Each number is 128 + 32 x the weight over the matrix's rms, rounded and kept within 0 to 255. Layers, rows and columns count from 0. Numbers have three digits each.

# up: layer 6 MLP up, 192x64, rms 0.119, rows 103-169, columns 0-63
# down: layer 6 MLP down (transposed), 192x64, rms 0.115, rows 103-169, columns 0-63
# gate: layer 6 MLP gate, 192x64, rms 0.136, rows 104-169, columns 0-63
up103:147130118094115105176178168137109123124124104091089188118200037125135078078114091133126128115164100155123153125150108147132146112083153109156115163087136101108136124092130166171141132171103129
down103:122126111081128099149174101089124126116154092112121180156182055139168084120112142155093162115076128098090174119156141140157156089098078145141108127125145132119057142153128130130054201117165111
gate104:069134115122088117157131140136159148120168121146161122156116091123095144133124136096130103106140117164120075146138169123084141140177157101119105120152117102154165117100113072146105131192125150
up104:132137130112098148132105114158150183111125097101136097124133157100096175128144122195116083134131116107057112116120151144095097153133186143156109163141179143131109148141159128117117169187033142
down104:136122120142170113126164137117122187062075125139079121199118096162133161165161187078129184185124151128079138122105115085155098120111145140107122136140107122118104151140099152107121127129144133
gate105:152137135146147135132136126125176080133173140146116107092140110122152162135142150101151164154156109089076125156123089150086203120102145115088152132108116079152147168167101130153179122147140170
up105:102131116137151104161107102155156158117194081108111108114134111139132130076153157137166170119125128114116161141152089119097159149154137136199159113125114045175168122161082112154126145148081122
down105:149105154067093087152111069162180140160171147065104109114135130143063133116139156089163105113171079094082086140167081127135187122155158144095112114157132072155154161156149136124226108103118150
gate106:164126084112109164114129085125126046156102184125114130135124144152115158139125175061145165116151100120179129159097133085104138091125104112145098181128128184161114133115093098090116118153145112
up106:153123068117170123085104142107103132060139101126178114172126169095084128091123171171098127050120159173109131115180123131138127123119181143147104211118141108122125132056091123190105147170131165
down106:119151155153191126115153126096132130148111133113071142115074149106119165115143091123094157220057074093101071238078169099124118145137124153119150130137114131126147118155177123133152073172179123
gate107:134114073131126125139156151125123073097138221196107148138160147098181161170135160078151115155112119115112158140117115066131093118128151155151061103169174131149161154115160119122134129169096190
up107:155139156135084092116146130108215179106153121113099100150209060197137112124090133165094113071083133098090095137062149128139088156161092138179105104149124151127112136183136109122116154152126110
down107:204164153095182161133109162129134150207090133120162118061088171115139153131123129109175101157116112077125095087161128135158112102145142114068131126143101146054091130087099082156156123121116112
gate108:149148188151145084129122152117139111131181138170122074122142118164113061080138091089114129129111080126170120087118124111092122172137177127078122115189116107103095108116178087159142109128122087
up108:152130109095162040120130099134110094104147108130072147125088137140134067137150113121110146158117092130125164120073133116096076153112139126157102135123159120127099130166210121107123148157171192
down108:171117150104158101112108132132090123078080118182131142128128107130085120088116162115101119150112178103141123061102130177151104173129167145130069079198105131095133060178167098150155154123143111
gate109:143159130170110134149188142073198135162161144122150111104213103127082176153057175117138146113166065153110189108160134075122175117118185154154131156158144108132085147151129127079137118139122092
up109:120120052178122085168090120144086123129162113104077155135153136092155118178111172119075095116138131128134131140142190113101090131136193100153152120073096159162100036147072133136115155067187109
down109:111137107126136107078123099161117073135147162166106108111070088123133183086115109126100086123146116139164159069127145148094128099055140113161083111070060123002108141076126167156087110144146142
gate110:109255129109100173223177127092186079082099143121150107083173175113087144151118159053210153115147133112108046188130158116094091120108139098116139143107136145134135146161118059134121146129115131
up110:100129175156124130095145114125110087117098111074151117182135094110112117097083169189131204100185147157162187104168130150203118153127115117126155118172152143132116140143199129085143135141169171
down110:104124123095135180049095143162138118143115101165134119177090135151185124150136115155065150074133097113151137157142145060189123121111061179115128113122084105128163093131138097104212152119118103
gate111:149144142145123142132128144167126124142134109160166143155140141170123151118123099131103125134124148121129113172060158135119123122129161162099146185121123171124121036128083153106155113109047139
up111:151125102145112072134104199162106120144123150199124130150119151160101089157092122183146133178098168161145128093154122090060124071152100159106152111072201135103142102136145093093115180146135101
down111:131137179115137181120116120093129084165096133137187156119142160146118124140103122138194083112052066065129116103123077150140142093076188090096137162154165127177130129081094126136127161096116179
gate112:122134163089120128115114136134127150119147057074143096049107111081169184094123152127168131130120092152125084106119155122126151126125139116175131148133129073085125113134171111096163100113131112
up112:091150089149089120101115181104178096158098113166130144138084165081116125057124157103094104107161161117145125140144136111149049156099208131130127096138147150168166080121106101079012118155118130
down112:075145172154132090137127182148063104154134174156042165132134131120108161121084099189063112080157143099130149170062146069146022133127117124140104153104141165093114134149090125098131128137098108
gate113:153142143140097117140145097156127097134142106113147130071163148085158130064195131113154153064143105132108075183101136090098153138135131125151105165142129123135162097137145081149099086118178065
up113:122145127129120093127217109152108143153083081071142075113117117077161189117088117127135094142145142110083108112117099100086153146143164083074170128122119083159100157120162136115105123120081154
down113:123136132113123089118119179149118112176113164180080129199081160188135151156125103147146157160109080143111132153117101100185076105129106128108154135128081122146127080144097117123168058150082164
gate114:166166121151086138171100102100097127101129167086160117149103110081146138094146139129145164158141075129120146099095102135127169129169133095095199125152144108100132148127127128119155072085153095
up114:115176037151150091075069154143148097138138111191120149178130132128103093172134107098139107102127119144133126128159133116105088102085110125122114146147108125138120155130073130102112109088094121
down114:122165102109168090151143113122126090100112085137104104079118155149135164115147122132098123100176136140149155111087154064158118144126112126110104137136129152053136134137076088134116114146132093
gate115:128082125151142136184186106112144131140126112235119154145112103176112103144188161115147066139179092138154146130104108115145120082162105118116149087170143101118142041096135133148130170157104140
up115:067147105125104129124094163070122081118143134109117162069158165151105081111111139110104164070134182145123087116136126167122159143073104127090132117140154163090120101122125098198104133040135136
down115:088132145126100139069140135122099160116116149115126139152149119066146166101097078144117165097101152099126097165148148138100160151064117112182119199074103174153092181080105143183090094101125171
gate116:120138129141100137151129184083096160088103090142124101125129144150078122063159127090195131155206123163123106152153143152113108120153190118107089196151106120099168130124137115187152159158147122
up116:133107138126177159099122075183117082124129143114112139151122155128135159129099118190089145090163116079150109070137105127160094080119163127124100181130114140100120140133188133086149146103157125
down116:182083170114126155190141157098146135155141123126084140131107181162137081090202204157104122144148094152098131107169134147150144141135125159118097081150134145128131110114152104126159094099153088
gate117:113147099171156173135148117101147161118139115119143142158147143113110115114113161085114083178142069180157068146085104075113137130166132206094201195182083096161120129142167086162154173176112208
up117:090117108102136140156108181142089074115122155178134139110132177112151153136144182105183108091126120110183100160176092110100076144177151080125036097089115149100079111053109173111143162181181132
down117:091098155178104089185077145094147130197125138137130121156152114105153146117065051174130121176148063054148142114149120171143141110169122088112115069025132141062080165082119129126132132123121112
gate118:181179171133125126104155135175139098139128179105149139091157131138085123176101153173125145080164109125107121125099065084107188143110157167114148152110153154091123056078182134132153109040129097
up118:169167114126080078114095137172188154153125145172189081127148188164178114111145093147125112142128112092185163079131123120086165153086172121136086149161127180089099071158122109147145132171097126
down118:148116137137127094133082131163134104166208136172161108178089135193156128163167195078097159118159111101108101137115141097180160122161145169122122072108072133158137131158132154136144119164095079
gate119:133139195134109171112207127189061131184144144153181108155124120151146143174141131141132076109141122091148087143119049107110108109125102137137149148198128130146165141154106154122211111100128153
up119:098099113163139179114062113116093135112123112032104120124202124155118132206113112109140167151100148132095063135193122148132157145101082167132084141113201137130065115124137105133147107120125147
down119:098103090071133133158112118090194109123099145084099206104130140109078097100140153146092158156132139125142151120124106100180173095142208152182084153123113151059123113077149097138111142148124178
gate120:126099144146092184134091102160118103109115154169131088117185123072122143111132140137159055124177134143121135087145109113121149127139166096154129076129187187067118136146137138158166133147163083
up120:106071112176122120193102142186095131142138145117158155052123062109178144171128191094174077116109125051138143126144122112153120100107115153181147128099090167084107086110165155170121121110186114
down120:133168124090186142073188107076134171119098140119179132104109125099068149116085101086116114147101163108144100233101148131104159158150162117084138176101094113170115117127128110116092110129093126
gate121:101161151187101150099194144185155147110147093169112163132154188110122141111173118166117094123130153163100122123124178123110177143154102073111169201096193153103118130103129086139174121121111080
up121:097106161149113110140106139141046125111136143204139075136142143131133140175124126151114112116115164163154156128104108116143148132112182130147134116144094107090100094104168181091150155117166058
down121:147119147142159153170131113130138130103182183125138082111181170087127076117141207068140107123165132148157134133119109126103135122175151156108129127154162080169132120138103165149162191177129135
gate122:145105154152131115153138123088136103105125106093099096194159134186144104101160131120097123114121081128131105132098161145130114091111134129100102142121151114139167112158122111140151155133117107
up122:134130129158117113067181147193135147131154205105105131151179112101119155121157134148125166093144156112164149077083100156103095127124159129123086171118111133122149099117165137153145122068153081
down122:185103140130112110119168127175106146144150112185135143173143067094105131117168076122103155060062092080133152090115113168141098095082114133165127121100099152112134139112144118134122094107123155
gate123:104132124150107138097175187165131142102135132123176047093130110146063173128121128122124157102130132170134126078114087104094131136114182167165160159101132101090133150061116133122178145119098132
up123:113119078119183110089114087132248148109187073089080229076112166097112113116078165107139137138148144093062071194171162172148101102121194089134121075103085149188121109146127168135116150137102179
down123:122137129171080184119177166146083089098065170135147097106145105117125151149136083157092105094074190135145159031144143102156117096121106106180149215145170187017108058130145119111124112059141093
gate124:100137110122164127168106145066103112165171148105115139086115081181083182077112131161176224165133032171110158180113084080103083090112138101098157122120072138114121155155152127138246110147170132
up124:128093161158129098138141140141122164065162108072142112181112120097137166085113126092133124128119112111153135112098092162123120140153122137186148140108092167098053134135117133151118146039113145
down124:133140165129203130122128144153111100118138102116102134098191159118180113145153111089152206120178154128146173144120151128098149098146113116114118168134119127087168086144151124137144064164149098
gate125:112156150110168112160129096133133152113112113149098082122127161130148053159123115104122152153104060164132118095095103125226148180125141116058104153112144140124126099125216198159188141112056128
up125:152115101156128130170167122106086141188109115085135109200103127125143117041092117119156195141129155114074138115020158110093138172165100122099202142071100126160130142091169136138124125109168135
down125:154151131090049200128138083160132131115125145093124137195172094159125183169064083067184101142122151168097169109127128110128107098072156134149119168085106117144120152104044146121117106118177115
gate126:083115128154155158089174105179112117115153075171120135139181156106087118181152158108135110087150138134114156155107156139147181110193164152136172094140090117147137134129115108141129107057080109
up126:153100133114082084118127101142142131164098123091115172163186115134135108131121107123143162138149148139116126155067121144163124102157109126130085189130133098117147104101153049112131108142086164
down126:109087108117167120119174121131102102151135128142133123096185104128160155177144123162143183144106131120140150181107174128153168106158145160128114145149133148129119157175105112131114121129130067
gate127:120151125157090134255154045105182049140128168118139104030197139125160162116088122089148085135143144128186099118078118125067101106140139032094152128104108159106126116159114127111096106081144139
up127:156160148122145102131120085243096122108102125101098115141167112173137220105121130109139080146151122105103100176094110136193142144104076115065110109136132091117080158165174099136134140121088058
down127:149101115125081137186126101063148140060159134149085117141118122161100110103066226055142105117121180190135132145173208219039150135138135123143124122155139149139130192158175151112084137115155095
gate128:106095146107090124178112094095109089128142106120128061123127161135129098094110093134136075131137114160120108119109097107121140125176119164127092186129212198108098114090102144092156086170082152
up128:127117068159083094114180142152138127157150117105200170156156117189139101112072111115137138129141126084117150096099163116130117092144151125162100122114090145148158106136102129182201131137197113
down128:101189127118158157079156155116092152139080120079197124124151141108162145154098093147172183112070099117178089132161151111110121111086172112100119150121123106153122129068105131148173124107129169
gate129:123147061137106134179181134120114141101090066121001108112103129125120140175160114074164135183175066118121129130072095052120108096144083104147185125158151129116131183119079137150147163129149119
up129:113123157121153151113089112060083101145157143139112173156129132090130164116128143116130120163096165144113167146107135159104224092123137147100119150075122124114170098087034163090142103147074059
down129:094106148088094118114103102135113151084192069136102162154140086119184127108120162162087135103122154111150137089144125124155085142084124133145137119177117118096085139174134144223189157149116157
gate130:137157121141150109114147142119129122072116106131128118175149160115145128156149129153122159086113146146096135094118113095108130100094143106105169112168106138139184112121074110140093104108094097
up130:113133157132145130110166116170093102169106165148092155051145134104127118094118119147108168162126103130090127157122200135168156155144160146114155155189121168153085125143135174125125135131131146
down130:145155107145134131124104162134118084146215184114136092130127189102096123100150153102156137157109123147156096150106182122104154130195137158144147142175118077157136096114173142100173118130141119
gate131:102156106133130158136175084133075117142095073125150117129161110113147154094087154178194075097119087128124168100129118125104155129089111139088145149151140146154156156105139110108158143122167142
up131:180187124143152141118118095156128110108137096169095098117165152108104145145143163124133113105143172154138119164195137143102114158105066088098157151170104146163162162074184174165159168107119127
down131:160106119127133173143080114117158083155192151179110145155117106108126091101178179122121114137155112110117166108095110141139155152186137072162116086107105131134128116143184125063071173133104127
gate132:155171146169081164161137061144159126134156180090091127184113128092150172140112112116155132186106126130147135168079147083160167153087144094142150175141144069124150126128228099142134110160123197
up132:151087123132095132154100151165144153166167177158179086121153141180154154189159106128128103139144199138111088057110144109181078143117165118132096135157198150129181116120133095151072137174094127
down132:112144156118148091130134102089147121162112128175049147166137115096131086077117156101080191142107073096151118112121107084171167078112130178111158147164094137105117128160105118099178086105157083
gate133:149154103135141109135146139116149184134122069156147087155100162118099113163099165061140088135135073149125161158148148112100118135133090094123217155142172139093198094135140143134175127130143127
up133:139194112108154145104081140075086093122119134188147134119096165145149106065134167152079222097136150162129106143111164151121179103170099169088147092118146135143171145103157134139081100168159121
down133:121183121141119066124127133132093074116155121103145179093140118121150083099100081125127111170110199126107120113097135123155123132062096122152085169108150152138142114135116159180099235147119142
gate134:081202115137169127171113074156179140139207134067155132071183147136077156185138159139162131104145113179123070133138078101200110137116170108144151154118156136145088111168192188154149132140047162
up134:123082155095142183118160112126117133159098133095158137126124122077141098112196075143127102156141077156179148126096103114182202166087090105108137103104129077131095084119093120157153057008121129
down134:140128204178121185084141133134047119113122161133100126049142120116154185131104191113109127186076148118111103131153121148099097139215134135137119114178158108070174089145180074130174128122129176
gate135:153151150152084159199181068126147102117155145118109081110159161138141154128133113154157125220134098166123087138157163130108133148180151149068097120072156103162082081180167160089119136181134142
up135:092141205078126141140168123118119108128135172114134143122080093140139122147137094138100166132131143115137128059164099120170103167173172137136067132140135163116093110108122106105129136112086117
down135:167113114141115112117145170132091155130167126162141161167086104111057077093127122125043158127089134051117116117138143128138104110126142162150142154144134136140119118157103084129129075107137099
gate136:091158152143103162124126130104105109101138147165070036106191116148095142107154145139121101118107132189101082135166103120157128153151099104131134130116196128150150191171151110110138123079178130
up136:133150181089132120102177126112126173148129160088208161151101138116092189127134126067109202157121091128113134138189137107094114151092115119102096149111071118127165116078174128169111116177101185
down136:140121115122120130092114176137111165130068123098149120131173098115097103135107028180120179154148127017116142126095114062168097122105138130113151195185153122117113105110105068131156107105130104
gate137:151122107118058131148094108192124095221142116163082135082151138099102153137086095119138130132150122108167101125097133073096182085097154099150106172131135064147107118130116112092159103183116109
up137:161115144068118109119085134150138088163126086165112158105079083104126135165076118182095103126167156115095132120123157100090090111075156100153122136124120088150148140146094128086151117169161163
down137:194121110120112051129136142125138091159066099145086152132107120095083149096086065132074160131124147094107124093139166094106182154044124127166105144136146143148139099151129155077120126126096097
gate138:134152125115122136113156140129134080183120094170121140150143142168172145138139104103136097182125151102119088141116106085159126122135119150138188160133128197137162135184156168075134120200120130
up138:104126148090125158091187156080136064101131118168126182187135128128144124062069147132137106141111119140181081098078105118116111099121115094129146120125115067140201184128138153134091102135139134
down138:103131115108155124127102112132110039113152171157106127159157173109172164149119247136131103123105077125144161135073152141098127132105130126134151160134098078216177175155119148155112108132123164
gate139:095168129166146202139113112191125102075122065138137134163126163093124115107140133082197150168146078111189134083182114081121129195127081159087180142165074101050093162176112158112140139101105112
up139:139149062123091114165149078218132118107123105138086122154112133161136139153160106115191135162098147124178176108156124131118161125147053142092131149123106113156154237168141156101095139090145126
down139:131117121136194122131093100179115135164066119195154181193085145067132140099169162121107149115125120000185161136163109081137140158076141145121120128123103097090141151177113127154121124102082108
gate140:152130077154180104123117122162108115145153084072161178108121170095188134142131189105161165176143053134122130135107074102117153131102185157119129141114130121168112147087119156113156113100141112
up140:139137146096103150116183208107068077137130169175042163149139128150105122150088155134093153127132137120134115180132228161121173099196114172097224132147107172106169127082143123137126084164154139
down140:075092146168110149152123168164055135087123077186121109160145147126099230113115108143066114064160142147128086143112128088137068167105119159161080122122112194135066154187089112167145131136114078
gate141:103118140169176133163139145029137109207118157193101157124173084158130131089179124060142143157150129128067107133072108064067071155158168130138159127170133073094107131184126131111135130080149141
up141:143138075122193103131110097134211074132141130178157179122107162159126145118135134059154113152075124118095137111184170148114117138144143154118109161094154122139098172150146102073135170046115140
down141:191131117137130146154107089152157100149082077155107163133136159153081156105131055118134124132114129071112138127150082164147096111077143135096099139060141185101120157120077074123124160143145132
gate142:130123123161151136115132161147112102120122222121128147121145179139103089068126118150242128161130127147149138069111096129105103149093187146150161095118142071118131098138144162186160140114114103
up142:084138092108084137154148134114170111149116114145179177163199147062104136144125124107082114065103134117094125146134145159092164154105132135148135095125163164077118053129169058110178110188094126
down142:066149111121066136136149124111092083123187152131123168100203143111144135126127163137119063054123100178122136137114127097108138111092137111177112095125125104194169129123154137111110203110145188
gate143:129162185141130194102105057141092163131101133172146115101180110140190196094138126114139109157184087128166145130064113106140141104092128169121155161091141117103146167150109137178183089099140183
up143:134097105160129130144178070104187170069142145072149146084119166109168159146148116146096160100054130149174036122189143098099121149118160081197088182146151125106055098114136148114080146082088132
down143:124086158137091145218163083084131088120158096127088124083086119101047123130102169054164081183170166184108092106126116190084158160165132147120118121182165175136163123107169145096172132182147076
gate144:148114173162134106134121090165103139175123149167137165090112119126159135128167133120129123122140113098147135146072113119110057110151185177108123135099130163112176129091185118144167113158031107
up144:146097132139146115147081159139102077174115120188138078174137179130165141120122121155145138131115142123127153133165170103126123124146061043124096163135162146138161136110138123100082154109079147
down144:198095136150118104160053149105212123177141152109137131140121107131141152128188125135161137127119171044119150117159140140157140111155114121101133143130171150146175142094122091117122147150076150
gate145:106189179134109161114171127128161128192103165124103076085174201148097131130120145132147139157125113128130137116145108156119141124132139135141150175133105127105106080122134092169165128152147080
up145:152128122151104172163088103136103135071162130132161128125140103111127139154115122105133167088165111160154109151098121096120128128128125112090113109156137162103133139111151130089119112064134111
down145:118112133186152140151083166144145123102220135092178118137178135108110119141149089136177151098101073114150083137137107109120114132152121096125158159144144135141135109139102149157136154156117134
gate146:126125106169077181134197079156183155104157097142118051108123159117114133142077127110137196130180089175135112157107130055112120128169075085090131162073117114141195119123208140110176117113053194
up146:164121132063145096113197088146164197078144091091117138114130092143093100116131098124200141127094118156127113117109093124099127177115088124151213193145132057155246152193189133102153098078090156
down146:157110114047114176120139095080141151111099102090133153074155058143057127148110177096155133090104138182098227131132079122138164135099132131156122165154173142221120105184191133087119144113149154
gate147:123127107150168131125114098150150102115144121164146118071135137152088139114125170130142175154171160139115143115133087093118134164129097174134148111144138113138179116176136111170143116104140069
up147:140126085115111142173154143082102108144141115142101116090078213126116130184108105210072111140159154129169128079102156155108072157090164164130198076075131093141128093111153157142119143126148081
down147:136142166186154089119164156143135121145128160211101154126127164105122143132137147121113114117076191172130098100113048168092117145146105115136064091148059082108116111106112112118093152160122177
gate148:082176185164083175134112150124136139168125103153152101134113140135126134114156110048110108131129108148136132146125105145119096169138133150077105155181126146108098172120097126140190152136131116
up148:139127118082181118125082157122175107161111084117123179144123123124160073096139123109080078148137113122094137160144117157125120142102119182151096146139157176130121126119129119187169139153184166
down148:145098107067103099092139140163091178110086130159168129168144125119100113154182077124085170073060161118186149121155155164164108161122136103119125130105096130171120162137153126163103129139135156
gate149:140130124133126107180112170131094116149121148073102077113124155087138066137160122114140091131118070187129159086106145047166103139102071073076180171143079091124158107137098104192190155126069121
up149:088139096142079119107109124165117091060141096050156166096145057116108163095153114104110137167126132112130137114139138127135108106099107137167168104218122112127055101114110139102162136070127145
down149:120140138138154119115190122074104160141157161122173182066116115178125157103089166109146214132106110134103120151151153082132156094134130205132121075111148161151098154126108114111151112099098117
gate150:096168078154142145142159107159115138088162073127102110109148113136089109102130168174123154185107140091118121159121152139129097141160123092152166159132211118077098060126212119162144130109125150
up150:127106160141161176128079136158165106088136165138120124117135110157117160180152137131091127108121142128104120067176175142060100171125140090031135106135189117123177156129088155165180101152108141
down150:172111117092134131150107191157119122135061137146101127130115166130143068133173136135099110134131109089118164148153111092143184112098120125152189108149125180170085099133147057122184172102153163
gate151:125142108176074085108199150097126111169156160132136110147160158109100165161139162128204141148170129149087155144183159144149139140118169126135146142118102088109155105125177146138128118103080117
up151:143087128114156124102137109124121079154124150104113123127109137101146108235081111121153068080133103096098149145100182156173188120105143134157138167147167132126103116145168117143144122179142131
down151:096151101119114137138123106143152098163123135132126132166090155151170134121146194131086118091163128167165196139143153142066157146059128169118110098120117115133184137126168153074095099079138124
gate152:136136158163173116132113117156066115171123212153083141166114117174091171161094120135204160137119107181185172148087145108124087083102148155137218130123102101062163118113143133124178155114095057
up152:154054121195109136126140102119122102137111106187112098084137127085189145118135112174114087127169155141164127092139131211113188148077189094114109083119126156148162105088159132070075141180115138
down152:150136144109172106152148122146125100168142126168121153167064133202086160155087154110139158157128098192105178165053126097121063079109129153083154118142098110097161101134125109120161104127108046
gate153:091250185162187214185157121090164114127170090116142064081087169098142168090136139112127147072132072132165069178113101083179112104108169108152136145115122082169134139122109125201114109091109146
up153:177181159091149109144139056125134135168141118171195101107090079098121187113117181098120159057132149101113074230128084096120141173173120128081118137103125092106165104182120153140127151108141125
down153:135078113095138130156083186141139078130141162187087158097126145096169055110196098149136105129157122094120165024166084178149170071164126090131152075168113168207097104144162106149178136140151124
gate154:133156122099065154084126118124101115163122101144172070154173140127123176084113108161132114169118114109143072112140098083142161119107187094093130187145116131158185135122114104119105176141128181
up154:087117128155097193170071126104134146097146149148164127125132096118113220049134078092164133061136128122100119130065137126090095149117121111107064130105095109138095110136055148196111124089116152
down154:136136146100087114158148155159066143102125088110086119129098140141166081186109170150131056166184168164101092163123123095123124120138077173123181049134135153089148127129165089134184064122146068
gate155:097133107168129105116134141162139147175089132151068104142189116116114103193171145071159165149151090126131150131114115140165122127155113135088139161109110109098104064121155100140109127186102142
up155:126088121123112142143122123167133126167123189140169208133133113104099110162119135131125138135135136102149141190109115125120196124167140137132095126150117103159176133116173087109158119120119089
down155:081109110087133110168171096159121167096112134115175128115129151117127170158076168067117102094142149162123115157166134088120171142116127133099120113120115117121167129157159140110126118112096117
gate156:102140133139124170161146075070083112176105107125180154110114146187108116149135152192127081175145121167172124104054158141109172094077103115135148149143162076093127094099162151161111089100146135
up156:124075152101135153143130152126137192118139146208098160124174116154166156092178116101127153082161130134078108123131075133141159135152153165145150067140163148110082068160168118117169152098227138
down156:115100102107110211107099103119104128112127128126175197133139140128138142135150146107169129091051110112176121128117155150119147108107137085173108201135144140035119134118153088185105112126118156
gate157:151151118094141045120113102147130108108147135099120102093176115134106161106150120134147115167104121135162166137059115085174163078165113172159161158105086098077187134155113094107124130057099137
up157:165150067121125174144146133098178174114111140112164142126166155087080087132111157136117130150114107114136105179118139147083067156142165119122147133103179081157083130161141116124108107154066147
down157:124093147131101186164133103100131156149114189151188171183134131074031094138102147148140125133101103122130124129082095129135097186124166102117177131101150135146111141116153130149076141120127157
gate158:137165098120109161124077095180126119131129161153137133142129179093062112158118138134138086162158116179108105092122121117158187098122122168094189130186127145117125093087139119112124058114088105
up158:141173085134141095104071174154100141140108133175103110157117109116088102094106147123161096200144135140154131105091130156173125138145071150084122090134109151123141097133128153101107088077072132
down158:142140100070165105162156144183137079155131150129088129125067115106081117100054112098103124149143165163092183097166144125097144128129101187155099073125096124133145109105137176086129116125122074
gate159:136129127089124144104150135128143147144091108117207080091134102119181136157157144147150140112130138153120133080080101122120142112150200134128149160134096134125120114149082084101152100124084100
up159:100109077086154060168157169106170105091126092107086150115099152129142109097129048115115101136126157113119168114141129120153143130167065103201117133164183172127143163147140125172096189137161179
down159:097118118129135106141053193115160170091133118119111095109123106135158144130146090128125113074168124112141078050147105120149058161114129076133121153198173194143125110135091112175100167169140137
gate160:164145172117111162127179126137108104094146167128125120120115120111121072140101150111124168095200114111181105155100071099127126101155116149108090131159158077093139105119079136139168135067193095
up160:111104095175105147100138136124181190061124162173160114160142122101132159112113150136110134086132145154136130106149107108059119154167108156118149088165095120130117138122129096126078131110127101
down160:096111129122109130103059155118132086162149151115121172126133178159127159134097118168118118139105101134097203142128161145067169154133161130151098095071107137144168181121137132166109155084087111
gate161:098150137154103181182151081130072086160134062092121094137167158135132160172138137142134140153070098183131157087070091121182162103170124126155136206131080150124149107153063152121179125097124167
up161:096154074119178150148119138124133097108126072098107154118181180163095141132190157127119103111094120113149129173122109110132115174181156094159105166085179103121115147133102154077063128111136124
down161:092058132102119140163087087109143153128145178152114116152075139120158101105167115107093079081174182136155152124124132117122120134111123147166139105148117128150153092172173141167101149102128156
gate162:132131109129094144122139074126175045148133133144052118156142210082111127149089155123129176162096114116100110111152139127147116158162101167117153131143128144094108121169124110114144144069110147
up162:131166185139099135114169160161160182108124136161100136104144136179160115111118159152191158105158087126159082131141160131161116124107097111146071160128110092122106177121085125140072154107146136
down162:136130115151160176158140120129119158147111109173149129197135152148128154129096107147106152096131132115169132084158120125117124182092122147112126149187137068188108107129089115111176126086120050
gate163:131102172132184136148146129188132083184098091102107144109181201154100097125142145127166177167105089123136117079102101135133162112103132077120182148166098120085118117128108125077136100103150109
up163:144112106158106182188182193181144096162108037147161119071175121172105119129107118115124201227091126145144115082115124159093152159105167162154122109113087047100135163067164122185125100148104117
down163:165080129159187126177137130155178100164122087200101170133083128131108131134123171085099227190094101137170104128120143145133141115118138125118096067150145072146119190129123162117137142150107070
gate164:095225160148140119162153141164105135120167163151178115105165141101129137129180112079144170176129100115172107155112066138142159051164173189115163148112124084155135144071124150116150115135140107
up164:139147098106151107117154148157078180099122136147143161113141080097144173099175139100161138137092106114056164135077093139132154131093172122127191152155111077138156179222122127115130128161032117
down164:132109102095091137086145113112141161108108127140118100141132113110118105144178124098126199149108108162075133149122121191105174146200130109080170111111144104255092088109158130043179109131176112
gate165:120169145133168130109239088157138097166170168103147118135163123130165121124127153094136122157098113108092089124080094086078136107108115148150144189109117085143163057153182126109136099117117120
up165:157126160143131099112108086150096174141111084139119118092163104095145142109205110157178111133186089139073158160080087138144100087139140117088174131164164082160118119175112106052133115090118083
down165:160148126176098163060138116140110152108147096093173108171151077137134163097068088120127121111124125122097127112081105098125121140040146172144153183087156147113120072157114083154148115091089112
gate166:175138201151096152111202113110121089105099142092153159113181111183120106115143149176133169150129109163134107173116106049071148102143072130105142109149112150170112143144129119161128193119139156
up166:117147128151128131069151065150117099157111109114098115095090153194150177126130129141143135186093114108109129150105129125122129153136151148107132106131132147149092172159088140171087161143116133
down166:150133142139183139124149181174121146142134101185152083098107153088120154133167133092096087076116156142137158101137133115141117131120138151101126079097127109119121078127145126060139098124124098
gate167:105161149124142167111118097126115124104133148195113156133144138157132164134144136123132175184111120085177139143150164105113114116139107090107140146164089174142130139161149042106097119141144158
up167:084087191091157173126116098171137148122153119075157185099128108131124168106103121139158084206114138128188171162150138119155111105187164150101108181164109143165131105110201088139124089135091150
down167:126143098120136128096121095133194141118164155145075087141074144080148076112173220088100121121166128174134111129081123155097142105167131136119135111124115117119166139153157149072118123157146119
gate168:149131136143117114125163112160156149130116118128157107134139165132162113186182132178115166094102117184120104136085104111123137107101154080128156082160162153128139095115066096119132123083114081
up168:163163145116126121134206127163147110155095107108117133156119144136202155174118133124143150186145089088056157114118139139105142118106158123162161110127155127130133123107135102105155164139059152
down168:163173129129144025103112131115122143127094115205158111096103114127156189158139085171133159142125117152163094123085107110131076093135111126068132142142116118165120074137117123070153150130130116
gate169:123127110146102142175164160122158161180125140114214112143167110114109090082079129116165080151154143135174067124138107105027082139203116168161140095174121083117126160137113131142113141164093156
up169:132130133122158095127112116076074080203116121150136147141176127122146192126146126129109151140140142138098152105127172085089078110155126098127121087098120182140065114118166134115167162016180158
down169:168151150111090100156089166103132095121166160157111157161123135079126059104134086153146143173145086078158118070111120158155171132193133133148126153166118142075130088157119061139186151153114078